Each number is 128 + 32 x the weight over the matrix's rms, rounded and kept within 0 to 255. Layers, rows and columns count from 0. Numbers have three digits each.

# down: layer 5 MLP down (transposed), 512x192, rms 0.0605, rows 472-511, columns 48-95
# gate: layer 5 MLP gate, 512x192, rms 0.15, rows 473-511, columns 48-95
# up: layer 5 MLP up, 512x192, rms 0.144, rows 473-511, columns 48-95
down472:134170158093116079117080112081179118130121092152154148119145166084190127110118183079126130144135091082149121149094131115137091178197128128139133
gate473:120045156123129114131182140134097115142165161149179124104180132119118136127065142143143125127130090111168147091080077088151121128185130133140139
up473:096138136135160118140211120176181153146141126173059149134080143111157109115141080096145080092113163130149164102156092190181136135149118158189137
down473:065118071118177132063156117078128151152151077153125204153097124112086144159132114132145201118128109121140144130123160079159132025154145088117101
gate474:115142134149123130105131090178141156156116156149173100119152123141167156123139195107141101101029094108190152103144087119132133121164149103106143
up474:137181129110183123083150125174178107152095108163203125094147122118150128171112155113068102145120137143160170132112157132051130154101131079114142
down474:101103125155119135141136172112109098169109130123140118160109130118088156167179110140086175141154137127203158178122129138120130118120147125153077
gate475:119120108137122112116139160132154162112130163118140132069127184196126146103147094118125139150113130089092100142105121105119152086149114095121093
up475:146173144127137137097142094134127184104207084119120107051133115128138132130132129153173148137138119134129076134160180107140181120172117127173054
down475:172169112101118097133147126152176128129103057131139149139149167138128098187081124155147162111068066092128146122135152149135161137104133100159164
gate476:092134139118147171130086153109128180164171129083138109156169137132152106130144125163201135061112142126112122116142199101154153120138080136116164
up476:123128115095087094176099183118127119128090167130105148166152140223073118086114130141044106157100096109138098090114213124147108142140105186119119
down476:116089118145106159136110091095178154144141026180170153122105146101166086124161136118100111128124133116077085132108132083096131178132120085060117
gate477:113169141198136118107099109139134121134151119061083089150082161114057129107147095122164099087148160068107107079222086125147148136128115108130144
up477:123137138054034132119187157093102167053097099153122122068109177156194164114118105077116152128127098096170076152126147153104132105137118076135155
down477:145068127095147103182130122167174128112162157082174121094079144113094129103061159123101118166132124138121116100153158120173163145132087178172102
gate478:162211144179110119154144102089083096137185150113084143186162150156087182172146126079143161093178130105151105129117124088072164129102074127189075
up478:106141112165184133182108163107067159102079101172143072050085162156141177115113083156156127113133178170088134101117169140110090100176088205152139
down478:093071103130170154116111154088142183111117052091083139133072105148171150143101083158121120172092135148131146089120077138142099115067187100131102
gate479:140129098142109104158166118123117105073094088144126142184092149113135156110107096094178046101164145160147083129106099138064124201131124118107152
up479:153104135053193166110152149150141110108131170103163074093088129145140162142149183150160135150111112122117153093125079155180101139102137124117114
down479:074107098098135096116104144113084153099085255155135132114134098089098108108123178155092112184143125113116135118075141096168125117137138117151105
gate480:118107153071114128147138131086095119161126170103060106102116168207096115135175139187104123131188063097162156178047156106111088121138110119088129
up480:132157101122152159079102116151134106152155142132199117209152124082173099148128110078064087115120172131098093102113072091114154148123140144148144
down480:128114122144177120094139167156104126139097086109122097105125142155079069132120216128125106177156137126154144131124136149167128089168109117176133
gate481:117075122137138151114109166143101105123113148154137090109170143118152093164120102125149179104128111129106103154159102115160138205177122178122084
up481:130130101095110112120100130053123129137090155172140109132130150103190098075154067145190148123157095112110036129143142145141090164168143127188072
down481:150134125155024096127087171106194160135168125162152147101159116149142085119149153121120146090088114127135123149107116113129129102158127113091161
gate482:131135084151106129068180147121168126146092120103142159112121106137108174189118144130120093143094143090155080121133161068176147119132108153124107
up482:131147086169114107107178063158145159111133158116092126146079161100216140130181197072164081142122163140136138139125162197115176095108117186113132
down482:092109058147121157102154139107160139129100132141107115087169159060161142093145169062145135165093146128089105110132159101099113157125112191126164
gate483:129093102079107156096133119176119059094135134179096153128142152123120116103141114111183094136123046094091139175114089157117150136156119149113177
up483:142081147080086179171099151081096073151171115124148119169107127153139095098149180105145107157134085182110135121117205149089175081162134159152136
down483:139144104171138086140103133130104076149152147122130088175094176106138151127137151144125115096199123081157142139135168140137121111102164049133152
gate484:112120126117106152148091121075055116093107127114134114134090161109151117133147149127108123160105131106111124159166108145098129150126090096178116
up484:115111056079108097085147074108104142110114133108138160124134134161141146137122164161104084188134097114149202117119200152100115186140107123123116
down484:107132131140120150137157119139115119106114070147142105100161189124125143110151118093138126107163087139111128133148113162099083163182119172136114
gate485:105143115054158221112167135130152152085085101171162106134112154172146127120076147152166158125141131142117096200133193205136146135183181120108159
up485:076099165141119062134125173167114053132161202069127111135122147124126115159103153094093117164171098116155187106130108148092103113141077141133134
down485:148087111146161189163123170135100093152131205111112119167119164169087095159148167100098106119168151165108187113123108128150141166183096177184119
gate486:084119149112151122160139146161204150115118037081150119140055147121145141130126158139096151111119150160117132128152093098118176119189110148068110
up486:118152153174115101106129090131152147135169159123081150119194168118112126134101155108148060122124109133112156194151099072108129103125114091136132
down486:154130144154095076143115142147121180132140169191129137123134070180126133128144107114087134112109118178115122132163132081102152128137143109153166
gate487:167176124134127173113117100114120107104077174166057142150142105097102110087124099099167169119114080073140092115120128132114146083126094070136190
up487:151160125199154081125191123156182101125085181115103162148155095135132093083134156170096119169118095172138192143138141138175204138093074095060131
down487:140142095131138120112122166106034112118150187128122145120164149156173158144147127144160121172095110156095138088143153162125167130000143139132118
gate488:178163196139102196135127149180133160196077128158172101115107127136106107133143104206123151126141057139121153134145124151115094115108095148101111
up488:124115155137097159127161162178103123175093140124117139109167087103134122149134097151157166164095128157153158146164156149167088145152137100168135
down488:106133052144067071149122174086106126131111068105126143151149091120162120136138149121149122112155106169153117151127111174188147081150157122169120
gate489:089094105113132127135177136103160120107084118111130117120127106159135171170131145157106120122123126157086144069191079146130074122079130147144085
up489:120116167108112135164074140167121145097136156121144119097076091107129142140159152151145149114131149062144126140146142107090164126130182094177091
down489:111159105082138176129166122100197093159141154154123042135148153120142121126160093134075143125150138182154133150196168163161105113121144122120108
gate490:166121141134105199096151126110116148130110075093118164169123071157152135093108192125157126138093067137090086149098091157159167107124135171124119
up490:126117109081156123191127187082171082159103147114135112139182154077131123146107130094060103078170141178194127123149144160029100110084145139158131
down490:122159144182101127070177102144203176164140112121110202137116220158072121086148161105133156104137084158160118054181067154148077127104097130101160
gate491:177065139157109165117118121159139139143093075126122192197090193160153150111149163112146107147159143127164151084091080120163165179136166150134107
up491:096115028117093080081199124113120156140155168127166164146104157168123084084056120095157102123089150140127176145088135116074157118127132116120164
down491:097073110073214146110151179110184083133163180092102129128132133099111157123161114166158107159123159161152094132124157075114100137090125188113117
gate492:132133080113192141147154167133098108145128102142188111120054091132106191166147091135169154111163137113137158100123145135107094132129168155132124
up492:128080127115183053111117123150150123132147112200117200159167107150153125158170198117161118166140103168189128148116128150122133137139108107114100
down492:121122145201069113160183172065102146123151071105093120111144178119129114158127137102114115092099163124156099133102108149151127104142121123157103
gate493:138090157129137129126132097143162133161107146137127127140040123209068108116146074122152095195170137130110084106175130062098144145132123139131143
up493:102160109139165108090064094110146144129137153183171154116135154138195103178111138229181116166114168052136096156151105106117081110125160141118160
down493:140123164168153112092194140145104192139178104112138181145166185162072111139157100106216089188090115080120121137147139126129125131112151156110116
gate494:154113149060143142114190087140104077149072133173082112142139183154126122162153149075135057117220089075123123144064083142163089096175072116113108
up494:140169139132095168082088154196180089091129000138172132190067148109151141078083130154098103140077068135130189159097108115124192119058124165088070
down494:098083151156156153081185056107139126110113160122125057145139094179141125181129134177131056186151144167140160137106163125145102122108147147093135
gate495:126156137121175180198130122155124128136178082117140185102128146130130118126115131145128101185133198108129119080155191088128112024102066138161090
up495:104193142073125113141178148183114106140126171169086142132129070099155131170091129174121113124107105112147056178131116122102140120160141152169153
down495:110125118142124138084166084095093153147100111131140111122107156105146185143147117149155173165115152193190192175082117133166163157171166111192133
gate496:112138093135162201101173170192139052139053191096128108101099077129163129082113125106112154173133117119082123146104141092132168167143168160090167
up496:136085155172160155140169100124149127071178159172193052162140120142141147074160124081161104138137079126134096133115146115176134113084147086101090
down496:110114146171135145139139121113131115103160098145116121120128132112146181142132108078165131147078119100179113138149128092117137164110147128158083
gate497:112126167138144123104098181098135139056084128148104058097067099124144135062169126144131109136100122104110126132109121102074109110125125181136146
up497:121113115174077129138120106096107142159088134106144177142156157123157119104161170098120117173151125081163110144092112125165128131101120102087115
down497:101152158179126126064091111124133140131066163097111145087164174192159082141079175224122180141102134152165086137170168108119051172173124146162162
gate498:136133127084131127125108088137167144109088161120169163128103166102131134085135087149105118116107177142132115157175126068115145188111086115168151
up498:158154165095137116152122161167137121125084087087103169127184090147167185114124121158103181108141127128102198148162142128199133156166124177113118
down498:151133195100108128103211103193153163114083068137067108125148113132112159181143115144130140136103130145076142103080156161165171114120106144086184
gate499:147073161115122165140146179134175104121079171123053080116093156129108116151089144093121163194155140152106145107133123106131153133109135152101129
up499:052150119127100167148097120031080123140133087093100142090131138173106117109087150110145167187119111100095127173107044141096172104161151118124169
down499:149116133151158199149121172150158143162077140119181148142121079055125083080173187174095120144131124101137107161125081128131180125104165078128178
gate500:139167120149133139054150112158100142095143168180121116177112104102098139140147107122104081070132087096128145146140106133128083183060111120187149
up500:113147099129108144187073157111128135085070121107112105162166106137080123086095159133167126135044110091130101120164143133147177102076136140156179
down500:116102100191109153131101122198145087118083113125120128107138131142162044097129144111088095108141119098127173084131074144119149138149143139152109
gate501:148091120109159113104123105118112093081093102146114140123094119118089137128157102168142081105095133103162114150108149161150127142122127061136162
up501:167036139116127064114101093142129128136166145129129139150091165115068117134187141178166091159174133131107089102139145165168135159168160116120173
down501:120142104158120152148097100140149179198098000057130115163185078146158118131145175132142130149118130114090111126093128085118097123152160101119163
gate502:151104124107127158085170165125104169128107152140200108148149097124176154134126121103140119128077111157133176139189097144100154086134213097159112
up502:135109190105119185103169170134150164124110182088168160150124077166168148098143128093157116125073131136135088115170125072136142118108124115115122
down502:105113133136096114150135106065100123122145125165165134162144191164120154181134170162105117188105128109128110155173100109104065102064157172118149
gate503:127168117150194093141158134089091075126168097114105160119113144118109125104148113154181118092128132124154077173174185072106122115084114120124129
up503:131165073165152153159076095158115100179125116094153131118172170115085110169069165163138152169080115093155150149129137110065103132121111100169107
down503:162144133149118077112073152061085107085101123110100166170064160155117148130116135132141117132189160158151144142154201065141154164135158207141113
gate504:127126142153148139112187070110103138160115085087106149099096090129104136078103094154086142099121137122132136171160182112209115169063129140119133
up504:159099148139115060137151073137125094113171106137198109194131119120150126117131080149042169204120131144080176177141160112190128156114136139114145
down504:098139106148127143106110153151086093135105064112128079120159130071125154111124109072102117122154126115065124086162170153132102158156180131156119
gate505:101100133129119125113129125099152164143090049125138091133087148182148120142121126134139134103144132111123170143083157111101095117192138130112168
up505:130152104157109147125139090182132151141126133119132217139141107174133163111080078074139100092097083138179081131109144086125166118161135089130148
down505:138128144078129147168091125114112187154123136105154099153124084145063157167114081108136142126112178102131168106110135152138121085126193168097124
gate506:097041104156101105137158114114164098159115115149120175139109143163125111135117146119119194214061111105132125169170125117149106184112100088083111
up506:122152149133125109105210146109164114059106100141093152183139122142137164131113133073091107138163199133087141127186151142151131109127090125085103
down506:115124123129126151080123124075097116122136117086156089179115097133126099128082139119169140138106089138087144113113085085113069130173105153127128
gate507:179151095149120077109197119145115085147122136167109144148098109112138166113133135117096110148134081170141200128106160169068154108072143147100119
up507:117164088126119132120144121157153131146097120156133157112079087133138119151162169141116105121099100102130120040143170124121165184148146163066114
down507:160216165181143154173072178123171092093118160167137193081097118107127105158148146131132127173107152129126175101106122040058119092186134139115171
gate508:147134132154143104117164091049150161181114069149133107146110085116109131108109152168136169159072080135210176172158128168114159141127152137108164
up508:151149126107151135117117134145098122197088090158121151161129083146074095076122101165139195190107128144144144115127136124134099162188121158107123
down508:147110166115105166087102127135147116133131033140142133101097129105132134163153104118114104076112128141122081083167129165138132118087130118140135
gate509:230109133181191124091131166093075050149148119104104091144102141167126171132133096125118150063105114133085129102187145180156126146100178183133161
up509:151145129092125177165113136083072176181138077065136127168117151155170090184120112078133122191093104094074140161185170121181114137153128087105143
down509:133109088143110107149168127077123150121108165118149125175113160093133107146126088107180170128131149088133065092136081073093133155124148138141096
gate510:080125222081168120119167129078210163116155134152131148079106183130140141178116128142166126174115117122085136078081192165147117134135111154098118
up510:168172177129130114151131125120126110146159130118110130135148169119108141061068098117114157109127115144091143141147159126141168127139173112050151
down510:111053126125084155131168134143138135130086152167167185112124155088140138230130130104101095157146093151128103099145158132153141121104158116142139
gate511:152093182140150091141083132139087125033107118127129134165080089105151153163165136167134120180111062173117135093110125065130100115096130113112146
up511:084179115120105210101193087102185111121139103099128136118154118116164114106103077117147192139178186145077108111155122176226132126123095154104174
down511:132081069109139151167132125146112144079082166131137200139135134107125092121112105041114122074097104126177180087111112117133145196138112134138129